Weights of a small GPT-style language model, trained from scratch on English Wikipedia: MLP 512 tanh GELU.
Each number is 500 + 40 x the weight over its row's rms, rounded and kept within 0 to 999. Layers, rows and columns count from 0. Numbers have three digits each. The size before them is the row's rms in percent of the matrix's.

# layer 2 MLP up, 512x128, rms 0.169, rows 328-434, columns 64-127
086:481536564469440475499509477461547495464582489552525538510532480465530535472444537571431525508509451516548418502470443519504437469515426536476527510473508491508507392518479536494509483485504442
100:547573482480519537517438506487420483473508582464532455466504548451415502518590480541518499446517466572474537510457541451480513490497470547530524462459500506551522450459504547498594448519509487
097:512454539540455471453525504557534523449489516527535456555528478482439516524468552485593396482519549517505499524471504472514504520503490485529514463488448508517506427499616511482479519486590447
085:459486494559455500460487537468495471462587534445495514471530521514532475465522484452531529536501507495512575526556518483553511425566476549532518467425575541472526500516501417553535538531538393
110:491519548436522439492463447444518510485446521541472440485540456491490465552381487536493526508488535600457544477547514481469522586510541524496507496498514528470457456542545536510511523461458518
080:512496561466511557495468435437508476440535495527539495570478479449532520509544539507588545454489545512454563503531455459395526454478459561421453397514463456523472470534525518491444442510509508
089:537589491413487532581500405537477586539585495462488459463440483525487502467518560505470498424480513552487472499458540508530542492492562505527499500524507511402562546491472519543515445403436498
090:486484500544403510474503596442501483492465442448507553461478557407518508485468547523579526524532561490528461466533507518501470464448477485544468555548515537486527476467512496482521539542522485
089:443478498539445490568517546415486383496505514526488501495414507495478474509581501461531530462543556528484496464498432472434437521502589526497446546503471513578467507514443453502500506593487529
080:517422466489474479537472468479539467425491531386533514526527489489477486451490555526476469455454542500498530480462535546530455516477468572481532455520477498541476490481561514524494530557513453
113:454468518548502526510528411409506495482477488465495455461509468475463557523490521546509506469449572445568415556464563431504477525560463537532500544501548498566500536508528507550553529512495627
096:483523491524497533539463489477447570478552543472501505459522515428452529469482499543495451519533540530533512482472521465469562572470509556554460528481524533412536547469534550468487486521427536
133:537513448461495520549457475562538501502426500513455625494516438491501481514543511558511517458538553537490513543456477460535519521493488482434575521511425440496499484520537430484532434483531445
094:551551535552472482415430492525476526480509511539472517465529470518465529485477544497508445392533500494479498454538445446533529598507470476487548424507460418476469463502497488494525528421541569
101:469499481481486472497472520479526472524458496549544459509464473455540485520437494507539479480511484477460492554486520476510407520447517499503512574459532538514461409621497472460523412481564551
072:474607434435506426472523552542490515520536449504484535465506522540467489480477514457450502482491499532483469500500433463595489564614533505458529489449447495484510484556491490495522430498450450
083:487508510528481496433514486477497489463500487528446480497481531556458510434543543464485405545515505556502508468468455492523508507490503543495501483440458462529546520453479491514517530455481520
102:454527570421454486482490542483475492554483502541576476418549480512560528524485443490454554423535485450461446541528473504509510531438520453449492444511436486481495503598547463515512450541582508
088:519483519528458433551449499437523506469447539463511508490491474532523520538508568499462588494450516552533473513489486460535459541450453492552560513558502480454506457485528530424465450499585576
082:439535551519467544504529480570499493504496531594418474531461448520526499444481522481531469475504517464467523610491472504537512611467575490445419514513462495491429497475546394481531469537482464
132:491511561491502421432489437504506493447522488476467488493520485535526530511540530511497543521482549499493432551520549473549496575495529540472532440475468474431504429538464457504491476509514509
115:505484548520553454495434497540476498484461463507503488465440576519463485457458505467457432462553505496468556537496459472583550513539454508498433514426495538479536463512482509534586483604483466
095:497549539482459470475519469481561541511509452488524474463526487494535446456481446456457521453564574479425506570496529544540462579493469545467497506488530532535464534530496527537509443483487525
098:498510442549444485487494507507464533509448500420525475537464634467554492550500557509507480508607540503573467539504521560555565494477567449484512459534505552421526453466540481500493497500503471
084:478507484463478466474546527568460541456588482461473502450481469480509494443478547460509501504524543485524467508493569549475468506510445465481496542396422538506517510542510469461536584513487531
124:431520498500519460479460412487506524565504461518470464498459454555507449485519518461596506515551559488499466557506529515558550514472462478543409472486440486430536478523526523493479459513412465
095:533547471567473529460468488455493510490400549484531544432472549488512446534514503587535532504433486430538510545454482532452503452461562489542537474437512441516464475510537520555488401542504468
095:504518380559490473533440444495491521463487493518501438474495484451462517527526548510585445487457542523454466481514517477429480525465508471469520522455546489548499465453509586497522465527552557
121:440440560541471479569455495414457487566521510448505480499538507576524540455427546459478502475457485527520485517560481461549541501573575518495468477425470520511520458471507405570536487504511532
101:458540476417471525484497432577523540475487525512514507550446471511503470507482543424549572441504462530486587550465499518508559499569546538518472426528426541515469513548509472427525472456601461
098:534527501482518480502615541454507556391475477505465413533485530552464535522549496518472430508466554464442496467508472528447487538485541553553541521487477538510534499455490525559532502570496467
100:476511498509460481499497451523470450498467520438458486523449487520506529540502498534497518409559547473478545553516470470549538475520606546512442498537511493462488482490507552478460459506490445
099:543417507599481533485525535556553514452488480530560517460444531511547502500593500473540466530507463436464482529474450478512494455522436481537567532496441471488505463520484455465510463579475497
090:500582516517451506458536477525481512510491428461542514451500527482515568484486547502432462474536564525489477491484492533500481530542474541526500491412427510419460508587475504493522532493471454
090:542461534545480389466513526552546508425498516475484492506464506485424490499497528534496463509510512567511573470501477383552513492605446543486499458473532531487489460497511503538505496556599466
106:512525489474489447498516550509591500427545448503576511521506538452505466441528556526484434496572477461532490503478515528480417491527535471519452494500434502476528433436483559568526509553516432
106:554509479485496468440510553462549468476541501478508520474466470481475462517477519512489550467475582460485540527467493596553508487426569448489433485561475515496476448515557525515527564446502462
106:513529503449461554486464424526462526531551464555450482573478490558503508473520423528499484473484436468504540478471482459500556458528515511426491546458472515500501481489500506449517575511476518
106:514513456527463457513443589465466481509516555445511527499477505523538575470528517547481531563496515513555446479481516417515500515528461543543446471422526557383501481439480512507490558529539481
096:509488496472550510545449431476458441560461487482537458497499440490554495468471551480521494529543498577474532482540455468555560556542539506508552526529466480490429412442510469507456401506507570
102:626526511454474480543452506493553536474487484545497449481520455514533473529521488547438514535527556488497480525481562536479497475521580537441549458475509493421554482555524556493481435496543434
092:484500519579456523468464475543493534444534440517482515450510536448545445489458568501576501540495518510543520509474533448429468510482495438477472511544582527461425539486519494557488475479570499
098:550520441476536499506497547486456539459461508481560476441535508462522573474507476523504539517493525533477536476468510540450469461493536548525532481385552495521549418475508497486527565487478516
100:521534499528478492562522576429422443503547535475526545486512546528504491526562528515405532503437507510511433443488501468521470457518507534480530445458577408456562481522517456587506466411530577
085:481488457494496515471461514537497549475606418536455486472531529500418507450505492466489476481561498483496504566512443461551458544505459518510454516490470503520521506539544476569554478448509467
095:516466443567494463468485551473429496471577518441509526507446535499512440497535540453495500450536479536539501528529478508510544464520557514520464479511532529503580517499474432497541538513531497
110:450482508509518448558503471379470480503462470475518457477536530503515525513461533463532471527509501539538481482524521478498457561560577515496557562474468491493534450518541465598517452473456558
114:592542481561470475429512464511471568471464441516493490542427502451574508492496497549509539546504441528429578564460503543474506525464479469543548518502443456524451458498544492508559625489486513
084:517473509648495487481464491490542415475503475480477480508457531496485425525521556528520389519462532568532482490449490514492471475457489462458504579481456494564504459471548441459599523515510444
094:487533564553526469453565437460560549412508484490434449561489532478511437518521478468555488505498550484499579476556446517497493579503442466535536518552493551504502546465511470593506449519485550
106:506549435409468470450453558597506542468561526511476492471540490511449531517458483484494525485499570565476531551472486476530548485482526496447515468530524537392524481500455564490486532495616442
090:493471554472525587541508467548509541469498435488462441506555489470530538500416550536546478486529465495485558517491530505530492458495511452527546584518460476458456462520470559530466486536566427
090:562474480499416549563499489504466461439483561542528522559434488549531539544617510603488483485486443472514476514455499499467512500484525535510486487455531425506555488493527503460463485504506490
106:500533442478458404507482511576480476563562502505526483496476490533500511496535489483498475490521478511505506494545475452540583540530540506448459460483550484464470504480488498482534484448562456
098:520513477499455464544534585493531544443537531504506470470472494504494506484555515544489604518572471463510517471528553510540520499538464579479485466475504449499525459517485425543502501506500557
150:522506473559469551425528512583487520504454483492540523479532572452539457464498499501552479484550542373524459550505477500508519395412481503484515478537543505526538465477509521408523525495598482
112:516475540486485513460527472540519526515573442512563535426579493440479436483526494511438528522506575512543458471464459488563520483483569524508536446457547508443500510590480435557531494535532503
087:534467530550481502579533493427548462557486497526456523523482462468478508557601500457528461531528491484493456503495491484485493508453505428458425540474434453504477465494566497595504450507520493
108:527544537449484484467504617540581547488515493540526517461485500452459457574555484497458465484520548496550427442509443526503513497468432493487467495518504523467550482527549529433530523500512493
119:461565422525477488406515482503446472514482516450548503512492588433555387468501521498522526547520490512577462536461498538512560515467453492524437484489550499548531515511504489490501464472539513
088:510456550540515440529538475442517500467518535496437488475482477435488583457521490517516475500476512506516498478533456462511487548482509499481601545499483451464473437496552569525486534498413540
082:482507499589432439455554535491507467501457507455560522431465460538453523471578498503451496471602508514531481500474528529493532479528525466508592526431517523511522528503485486539491488484423522
085:616511525523464483531554433483545544489527491498528514528557506457455555464505523554518480500477511526548469491523485441475501406453502449481498559490527490514536542461445525457575488526537512
085:500491528516461507530507495525530536503551488550504461441483478535513449504526485525515497500572571338479484568514488530538493481541527475442470438475480478495496499517542497543517524500553433
092:459469493539447467502467519446492512399470496465506497499570575448546434509506550489531503551507503433594443578480533529531480484450528457451516497469536444514555506517561503577500485561563477
091:522426553522483463526495531435507533443513543451476424472511534506490484544484519520458474506529508506477556497502534450517501425375552516430473487518557508497479498484541516513509539543532518
109:526504471521526599511520565589509517481485530548559471427443487515542459482528565537502518548507497405449476529487486505450519468454544500522549470461534508427462458512586437493568411492541469
095:485592529452528507529496528550486505473456462567491535448510450435507508505541510559500516457408506495466516498464509387509569553484524525444537471418584478448519526495541528541496551493523449
108:483507425481429402459521535451452537441526506549530450560536457473536484532491462497464515449455529457487514593432536478513463492511484594520517453494483543436502547494485515541496552529488566
123:528528508423455438474498518478478537520527550421542588494531492435468474552498484511472484447564588451524446526469554497498473449496471571491508464532553556483579473435495585472570454450502549
095:529525548449469489572492517477558542463533446497505485529496408480507465501433515498529497497467503613543551415489478458507514566574520512530518470490502539527496494480495515475500516473464522
127:476500484568516436513457553437452453489464515439560514435469459469453436516533480574552473526501483580526405489464469507510497515468575506538549478522460434448576431505519545485498457494457521
098:491477538434458463538516503407504450575553503478493474443437509492453557533525467566521531466490532545482529462510520519471568491492417479480521511505453519550474481477535487486540528556557477
071:554500465493446513528507526494475461446538526552490447485422527494510466546620508501536477488504511481480512515519489498517450514418662469469475509512502453452488433462562541506446485475471550
080:493521446482488523464548458502527438521553501493517495458489439500461569512544548536450523466568551481480455527519456457524566489501523516544496547425522547503492518482477434486520505489468469
131:449511533471568439546510487399523443496403495527553453502481478574470506488438474564490481483488508585492534441538554458480512540543539488526540579442478459521453507520474453519507513506441528
087:549464476552492418467473491493522459506481473567435511532487519517561476485555478516591512485542511479527458487502490525523491540435506512429478479496501466452502431524500448436500496533550554
091:488524528472520530459495490485458581515582514499478524473499524544492535478468474582422472471507519434464468491550560481536455506507441562545494485370431491515510523535497467444596482447498441
087:497557544449467472519537595525518524477494506434538491455533534464433456562481496463461480516498496472528450527482473516454449404457489488519494504518533521558567557518552493500558562547496413
099:521546536527445529513464446485512479487534471555565472454506439455504577551514499505516520496508478468501544550506496460513430481464569600503596505509506526459442526414508521484490528454485501
098:462516472482476512536504543429462567520521456423461524498506514488487531424449502479501455450528533548468536475548482466493418511559536556499493505466495583507510491582530504550588511517469491
105:502504481495477483515483537515558480502528540495479560462445433573522473463542510487480488453525533474520570485503506549542553485551548535458456453436508488515489544493524441438525489429400510
091:479535536460522520519616554465512451486610444516470504525509524559502402489545514489429467484526505464489542490480495463484422480517544506523567495532527512459535454544513503482499505575525467
097:477505552474546492498491546540524463506518450509508534478488573583560506488485530507529575537470429544577516493535495456471529516470426480512514474450521500509491470493546478482447521470525563
096:511481511495465465466476502466466529504558467379491485465500517475480534579545496515524499454549496532493475544546535503494544522403539492488521453462496499530470395490536543494530471430540496
088:505574466380470549477437506487524548519437429517513482591558566452514489510435471538529528517507462550519487548441529493528469500462550525516463522532548500522468464541489510445545533469478527
091:556508500510381422529407460437520579485435523549498517476490487442561475545499489517524533519460479513544569562486490501507543542426522543492436529461473499467481490526534513448456535531448466
097:460515537505495426467466532517484551486513477464518545525508536449491519564499482480443427476475507460566426482498515552529450500579467492469513523481500484490532515493538482499522515480536474
096:500516455542521536551508527495547498426462500492587466496485445435549562460489502527494535487459475560464489552543494471474425532374556475511520480531456497561477437564601519495501525454468526
080:489533472482508509487462479507472557542465500490596504504496485437489510501477540538488513509515506432519519583415513434496534515453541547504577455549450591559513504530494481503538559485531524
130:526536478444499524513545536477476560385501518460542510488535515497481575479497533497378536497465557456415538527506512471427473446443558544485525481480508442474509481501483558552541566517529533
104:528446460582470541517481564508530544479455496414563568501485539448515459542516516504474405546556491461582442537461548493517436478397553497476536444568552496510509516418559498581526484492591539
123:541545449448536511537532472482508519490478541489476462502508459513483520468440485567533499468473564441491528547448471491550519479491524535479437545514497542499539527477422503374499527529434495
117:515487457583453501523452470547446500516495545456530497472487570454489498500498529488506494452522545583404549461536534514512494523505526512485465419458459411449453449559496495531459506474514482
083:521440531469433521482407522481472519501503506493411489508527519497514564575553495456522486500537541453500436485538419476492446584451500451489395537575455494538482483500475496551512478537497614
100:541454475498458530473523483555534522493539452470511533506517500441549509459519520526509434514581489425576429535504514553547499498468530493430499501490507438537512494459527502518532502513565486
098:515487485513472505507489536505547493435511528458554503485543527468547442493503574544549511579510479463594421508459533558567489493454485467483529458520549434535529497455532468519487472495589482
093:539562491414455501564494471564522516511482445512537431424523471483452494498561524496486518470561504510473526449423497534496510467508614548472492471477518459466466488509453458534507419481544507
094:547498555433515508529438449473479487538540485467476468425502474438514534493547527538494532531525470500462482437508527458500544489437480481565479496467495462495539447539571505586483489563495517
093:486476456523436556516515498436423450489507484467461524542459515483541486525531493485488488492562492553472480492540469555562555560492483438491414503418529488536491465508527489603559474463470569
098:543462462441441463486457481557578497433603476506513542505480450486477512414524460583453507484477564454498503420558490530577447559496483527485490407486491560464474511504528459487530489487506484
084:501488513469499458507577420425489480520495480584472506507537491479547527506492451515495523467536536473449483462509542575529519559485438509485577484501471493526426502629500412572513495514549523
085:461515472583550524544493446564468483522558552504505471553491477516483498463446552465525438490547574431446489598522484526568548475512458518466458445504463501496491500405522475480455510546548474
087:505504460480486524482501495484524465498470609559463440445483585559468476504518513560498542491469563473432467462500566552571525529502502523491499549518502505430510498503594531466511453461520549
094:541406563503479483574512472508509503437605496545455453495576491555511510457440500460576490503490494516531480518533485485533486483572479504459496551460452481520553553532470452521508518520426488
092:515510510472437449524500527538501501477563488495462513477498459440598481505581541508518498547476528477520524517477534458455545474570558457441442465532550525553456478514497479533488454517519557
091:504482552536486462493510482494495485498567528543441520447506525480508555542503522578571423523480508575541445472475511553552510504497540550549505564511455510440577525543519521486560465472453466
# layer 2 MLP down (transposed), 512x128, rms 0.13, rows 328-434, columns 64-127
091:558453510604486469481409525523538510497485503498479427463499507572443472529483551480572449467484413498501521488589523467480485471487536430510492456532539517569541592457553538423503551518469492
115:457504426482469509438570486469476452567465534496472532532547491461528518533514536502522552530582530471493436450575453430496482548538523434469517500548495521503509428546508544471459433510523470
104:509491492453410476510429499516519443521404488534496497543469545460488485492522519473518536488488506557524559485508528534458554513518520410481506484508423484506454456572511491505391446533553453
099:473486570513427463447488546445476505485461538449525505515579583475460483506501482447475510529512517476527549519436498438531531447450523562448477455424520494447494533564463517506471536436451508
096:504527565463486427469482467396559495493421501478446481490580508474510447516407474513479486482483566574463545473540463475524529552484566538491554511502506526504467425588562545522449526463417523
089:459547528529585525542490505476479438545470480531487574514541485503466541485435509465486515564465553523496547441437528535465477445521462492471519508523501500528500531438459565466464465550412489
099:485479440518478526494463497520503396464445502523480475466479523481510578484493540438480530488527536540513492485588376508482546593555532447509480533483381558505445587527451517494464484565553448
074:500531536530501483450514587456476533473422447469490514495510525438531508478462556549520481505594570506502476468485542545472501502476497497560463557531509544433502451454497488476509551496469554
101:445462590497496456472473537506545525467511486530507467506496532512513525476502548518538430476473488480515459462525461426497470526554530461472557488462524449494500520541503514444499519447517547
101:452493545497425529447534463457488540525458460496477466523561555455516474543528464382465547417530478415567508548483534533468467509499556499505480562494489493513514502504497467431520472524484500
090:445497509526473505492507413456521469467504474493503470443465485497477551514502482530487506459453563466585384567497515422490444530530485508489495539479566478560497488528558487534557584495506638
092:502440522458484513498522519487611399478479500508549442517465461481539536506488503465500529531517431548497484591478463537550482432491460442442502530538474468530470443451453491584489557546577521
114:526501412492538530568466510516469501520423471427457588565564529449479494547548546522548476457486490563537470527490505472502554476545517429465542561568451452540527530538492490502501418504420449
100:509517512579527526484441455497516488501560482448476518589564497542415525560451569540529448474462434507508555464486448502509509443527548453543493503493418523497583562523472448509399478478547522
105:459473560499492489498478553526533460515475480478546453518437567517527495505453526552587477530499443475460467508504503618463432456483568530489501565531503514508525528542471503492488487448601499
069:538561451496475486468475505541468461566494432493474487476496453491435567547543419517404526484516518465511500494591464529560495479516540549501508475493418488578438455541502502519558447511482484
084:612536468550451495537549508509488535510448511488554506495595484484479458549432454477519495403488503448488477503498536505502447567477491486463487506486418514494467520510499530519532450493504447
099:468571481538503531549469530464437445568471553454579543501573486525552510587559424518463535528507444490535466514537452518501498480476579419453451494489473530517517578483552490504504491536496492
087:404462530559497459511416419508550553523518484552428567535544561469495455532555479489534490495426450536544466538499515520464529510442456504509481488446492549440485467473541532511469420539556469
089:410487548522559475609511448516506477509466534507456428483485469523471516439470518492558565533480559501494520542505456496569481539560516574469458613482486449526447489462567398450543475541503517
116:512506522528567468413468488566477442469502549453465512499566556510489498493564577576525490582452466524490454521487543438494477461547492509484493440562468490510542571445487471434492485519450472
114:497541518514456548525497586512505443438480460524527534530418486470495493514537490453597516498504523535534422525443523491476571477521477464447472496458431531504426482521467480469484545535508444
101:550459506534478517564472435470529515584502465477539470568585578538488472483511537457491519496531482466509513500523552537562504515494509481497519554483529538533500591496451534460474522463449460
102:502567471521458447515491469546577509500432451537527510525453488580548499553508486443445495524579535474467479488432583528553537471510556460406538495505598466483526469466525438454407491489532452
098:500534563510516413450504471441540484471475456532554556579498539480460479520510476506481532547502565534530493385545537516558510534489515531482508421471467456525479441552540460509431478462426583
123:439535480571515460553468458492510470537507528548547493492508469529453467565466513488557510457508548555488450510459567502522482501522441453529519440546427485513570442445464503501479529532439491
087:502465512483510443444483569563479427484457478522533519451456476508478503454553532476560612490496499521536541537516563538503485521516529506477490516417522563478497520495402534468484549494491481
103:480552507470508492508468480459504496588467510539535460500535459546530490458535483500558478486562592520514494430472486530530520475494421503472444498433516500450500534433502503505513527534465501
116:440477556529457455548430530445488465525474449435513478553533545505536521461476545439478467486456482515496478539536507500523580488491546545555424497527438513555498433524508439542526547542480587
120:474450498513488433508497415491504580458561533483412512571499457541415514521551518499500462501497465523528540579536514534457538486564474540541535460516462538555533542497446520439490459544515463
110:472522499481562495513517471484456596505559519519426459544407533552412503496552541565483450541476517491473458430539468541480487514495490565531537510525493517472548429477529546500579533509542485
105:503391536589566447525494538567533466557551509489487483548459445556465531532492484557522505478464439482524500535458540486531560465501431464478490495451500474439521558470514524487460530551542519
092:484460529494526518450586471499498477462498489482522529512475501505555492519486487499446504470573497443436532474503517565556418432472447500525546418497381469450475480448516505469498551490500437
104:518545526447459504466510503535529490516495419479463497503503514503528528413470549512414477460539560488507486507517489468545534561512527553512519491475428550490400460609498455538492481522524435
100:484499528429451475500485561491461467499532515430452530517477483453503488514539520593540569439543491573492599462512506520497553508509472461497498504504509510557426428532466498594485415510512494
088:521488517415478461455494534507600516461500419536578504541485519504539518491497504544509453497572492485517538474541552521573458504522525475486517529443439498559482429473525539523508532526516429
114:498437533510506522532443553387474480444537513468516444519497533536495464430510458484507510533481491587564573536526426536467480378530478495526487452495460479461553537444491515496468560477579508
108:522560499516455495497533543509477518460496501446497523387464470480533427566498535526449485518523442460545546509524560526500453542467450470515566524505479493502489423494518450526505460473510475
114:507516530500505420482487464446521488542601473489521500526479576495491547523454482471492509488489526428529540438468498496480447455383568475567468559528547467487536474523544458520467511502468533
070:505505484491512505511451432536494444520438459515504493477510430453519524444464526487510474510534541601483502478509451449525532557554556485504525505500493491526402413485519474466464470509481578
105:522523499493552437505549460486515505456508453571533490559560454471563462540460503489477484513532535505493525456519604546507451509456534537464545482468406512504558505453566502510507495481527524
083:477549498509410506471470494547561494449502433460497489518499528504528470519461469492498503478557595565503506443503487425493453553553528422500471541500586503475528519456467554466509508491554488
113:558552466439501491494476551469484521472562521546562465457487533445523450548533581554461512443507508550502559508443514420451505484476476532461504422519494513512440485443487500494503493571523498
097:445516460507451474536521585492512507476499523514485522530498499518514493513537533460422535444421508472489470466498585449504474522481499505414531502449537424513554509559554433574506478471587579
098:500492491535449514446450491549511573449478463571510488587373524486488498534424517478509445442533520416565462533538459471533509514491508532511534561461459588488529558535527479490567536425486525
091:516544486536547509454467487533475473562498495389485473488512487504460507510506549477454571504522406400497534556555513546531546504548440463434459527538471498475426469449496544519556505540545468
103:430496500500503461520487476402516514520482449510502467456525532499498541513475502458496479490504522501550480502531518465492460562512549490503538557450450487538492437538558468576521470468438546
124:514503454565478476511565542418476558462545458523576478502452568508548506544498457528496572573496510542451589518441439508466451490460473506478463443517456542489555516452489495485501553449495520
088:532559526523383523485478558510458521453540541559523511555446470519507490499492536450496505526490416474557457512501511457504468488472478531509523510502464497487488446565584519470517527496439605
096:550477500489545480559533435479558537477496429507510427533515499466481437479547413501582463463510577571500530501493530461470510547527458508529497522451548517498534543438603559572512474517547461
103:564514490450515467483496464554547536432577485538472483450535447504492451489470482523486510543522560508488546505397506500477515538523439607508514450491471503449485448557573541490463489560576482
091:474515505520412504496437513540525489515495441484494523479523570503484521550442529458501463506509483477453516476438532488529527524509492542455489606518486455581433414544503503500455503513527401
084:488449512499493482582522564471496478497454558518502494485524499586557518557495541555528475501510507430418512476429547500451519483445505532521536440473470515541515480441447530423510543524427430
113:520432501525507470519512497548517493468602436517469523385477497591529474449512511501454572456484519468495474466489529540523473469490416546505473435519508416506507547443510482500578525563530575
093:539482450500441493518478488540517541502482504464528472555458442400515499496479524561467528495444519490481569456431515508502495482516505549545447512507570499499482505453438517613489505522446432
131:534502512515471559437533512565480497474478486518570540482528563471539457438472503510557478478603581369506448537504507464493504449422507522470513456503518518521483430483519511411568512496604464
112:478494421466506558497568527474490423453463515497611514529516522516438426524455492494513481503447484491526512498454554443522484466518564442532573472515555511450513521523459516581481499530458539
080:449480457492428507550531524501512508560467574506472522461459471532430462574527454502547499462543485552501555516404438525510533488515499524505519558465552469491597548459478484430518506476483509
087:532539545490479455504504588505532482506507464524528488493475551456473485538472575541508455485570572499485423486463420513490519505477520453469451578482522528461517481476554527443556528453545459
110:459557495506493521494423467498553533477556489496475444453493512466530460508568495529452593469596562447536532498560463514552551514518477475477485442446554521590507436520558433448508494488472503
091:474438493460519424502483516498484469508456524521445526553515476469567533485571476526544515537482512580530506452501538445542430543451531460442560546496459421479499422469480525472485454548498516
081:494509453464516500480570504465463428584540475458551534419498481510481502591509572518435506451539416433502506429461541445476475520488521470493527504519504460514537503534527465419539430458511464
090:452476438441468482528488589439535490587499460466489567475541482523595516536507468510487463561574431467482466436534494445568495532489472510561522495486485443503480407551544520485444506463545489
090:463466538479452563528446512485520586490430414513478514470512420469523519493477526446510517536529440465498560467542468588494556474511536468531538549494482481552517512502546457511542529476551446
081:475501440490428465507503527484547490396497476541531505501513579430537462484454526495550468543529519425578429568483503507504483526452492444443510505451500458488533523529568468553507487508588478
097:575475537484517484535492522487468443518499505446429516468437511527457527548500440481443504497516489528445562528565455459506534500448511562472415483444524479566490458432549516551540474451463547
106:455510445428517559451479569524451469416512603548522462545477481518495472505449560503534521492529539362435520511515505508477511486457480529457515506447545479478489519526554559517455510520601517
102:483514535449547495519438500507506557494537487564471520534493483478448545433587542517524523500465509557502519461476516435518592575470455499475523477514510464501583520481553488531425495473514461
108:490494514550538476449538579419411512568507557499488445507562455480454509475514537412490472487483499491544488544442560457518514481581503536548501458463446503464527589501469443468477558539464527
104:503532492459398461486495481498511517504518567454523581514476474439477477546501405513493469453538623494487447523532566493537482471445492573487514519524548542498539472439483533475541490435489560
085:511521509481496437514476476475563470534485422514500557470506502546543439502481513539483569535430531547495581532488489551533512496547488441528524554493466511521425512538557453528464463472477485
133:435495466467509487470433462460468516577431495479509464514500491503489582477551470523581534541499490604469424476509484530535547524496483546529525522502515487463547430432544470589494508498501560
102:478576486464480497440528543419562496464502508538518496413460563495477439466513458454487482555499600510552467474479468538526413498561593478537520497509445483508528518533445541509413493532429500
066:604529494475488528530473508459498544490470479529463485503475516449490526582513520528537491446599528453520532551463516474465496522426579483481509474533447492479470440495613523501476479537492516
106:439550504471549459487603608465454490490480508449539483517524515480456447431511479483452499458543506539517566491477470518428471547465522525501523542506511507488517500489406474544514565419540477
132:442513531469567459497536503411539467488392473515534471509464496524485497508461471564453501450469536563499510475521527501503524500505549497523552580413493471546437489521485455531483536498440555
106:489503549491467487455441446497554511454513479561444504399507450439513484519541529465494484433577481454511458501513530447537516535484498539522526536445505508479520420575540453498500433467522509
088:541481556460545508480532416461573567558444463525463519505450511560520519494518505547490434439590517512463500483511499529502475485490491521462477547456485474453470511515388495462511448442492478
081:491529529494478466434542485474524509464429459486582452486559563435499536508422459515438442582536552513527480447515434507559457487400441489482472533483522522531565532562486508522601517505442510
103:505450515505480479473509499491484474518537454488538578524504516567481487520536529514570520456523471501511581500556489481488493439486553538576516557547466508448494587478504541498465538472522473
075:446515489501495480496499552434490510545532424470435513461491561459527498419481500430452486457557573563494537481543482486494406513459493557509495501477477545505518466581508508577558506510468514
097:458414489474500435484530478484566549537489486564513413484524515506438461427556553489555491458530486475519503542484505544531503433565457527463487512459541501480491532506538420484524490475508546
109:471563464510508510523490552549498559491607517429472523509497565482526481494455507525554474530483501441547510538474514511461515484584461439439509541540478505526510584476485546513501523472540520
091:473547522492520509474524483458494499472514510443563401392495505495518499477529503433499576518501553511470500475494575467467484500506474457550494472550524461533520413534476489487491602481483587
103:457499530538561512506499489490520537472541517495531492474509489543513484407456458473412492432508478481430525583573468507489494473494485534466524464517435423471502513544523538542520560513595475
095:444470521541569418515482432482499507506551503516474507448501529571446514526477463524543504531489520514529458495517457469537457499567474497552479498565522492504564562510480440438480465551524476
096:505532533527521532472549521592425459440508510482443479561492469510556516494528476494527451484465544513418511442530504494478468499537486525496567477553567429548541460506454449512528502448552477
087:471534509506488483518477527550483578476513437523513516512476492453451472522455477503470536420542474456474419515512517546535488496603493476519582526494499525502488459531576493492565513472509463
106:520514493538540466530486431494580477519502481495589477498463505482568568558531484487435469488412494538510450502450539478385488493451490459509435472533415528498521488553490565484421438497427461
082:547490522559548505467461567512471488493499481507464522523503578451514442490545478594528418528474471467439411484531545525506531453486486514494520472453542542495490560431480539497486437483494450
145:467501544471506522540512545476472521467457492553508523473548530520541490517472473512434487492505558465454515571497452488464481513427521499523518527439547502426505459463519488476515510589522518
086:509466482548465549480512522520505496463456492456521559543473545476517467530534508516485432551548509464525464520512461513570398515414533527483483490525522520545477438440580512557577504457592517
101:525521534471468464514495498554549429503492560512473476470495467492484559479431504532465516457492568443512542493513479476558509452510485489478499553475548539527529496511464469382564571517491512
131:499572452607501481516556442499448563430493561517523515540530519456543413438497513495475433490504516546506530493528534514521504525489474500483507488514552519480420459468519439529439563574472560
086:558480490452486533460445485482547537501447470439438432523486533464471538471486520481476585482509499542437476548463466485576481543490548464555470509484453490478438492546513486551541529547397519
093:546453487476466516489455465532552532451524415522513492516511463450572515446550514481487519513596511454514444500515522475518510515498542492431500507494522406601476459465588501520543475518549487
078:518477458463441478490494513513544505407528532537541547491516510471536445469498577566564487528524493488551378529475504523529468509496483487461531496479527435519507425494549443518502468481606518
103:553505485521531477476505572524437498548475452471484460532502527542427468483596480525523449527530501548556485441410436499466468570519437559522517488481508537468482562466504430485437506484494504
097:497494479515498471506520490516488552519532489519476515569494504481424403509515465529584538497505479501480444489520483467521504535519499499464528518522461548556500544468478514433528493428498468
107:505490511550496464415498390508476601516497481527481432486492564499525447477549471478434584482520502470481485508504498486521502510495545523494551498492505518514505459528512502433501486473454480
095:510436500511495527546475562467460485470537565503546476519530492535475531479496468597494478532472472549455541498484526525537475498466557441511450513514493602447539587502484509473498484485430503
101:546484434436456461451457491562535509481535508493545487491546520499544516517496488524405558448480499539537503497501477520556432486440549528423580489526504514508536392493475516502522561490519504
077:424508500523578467494534529519431484567550536471519430499468521481526508474447492475523450525552541421458504597526499494557576457523447538491453457448512474546435474472547451478504492516542468
092:501549562427504419488474544547493468485511514503514493480430550510556477531526562600555499516494503512458503457506505521439557533503571526477557470527471523458528491431449509407530445529491535
091:546465502489494502549490470538496490498607453437467474516501518567497497543535449480530508444476529549522541500537408517520532465538493468469422507445485516449555557504443477421462464477414526
101:491530491510441426538517488531554529524471556466557523536513422525579578529517535529538558540444501491486456507489477432524568508477494383485455496519527511491458508522493497527488437553492491
097:531530549519455422486448425475560563461530498507473473507564585549466523499467498530563477498507497503464465498481472527551523539490476528444544564462506474514476529504457484500484501519483442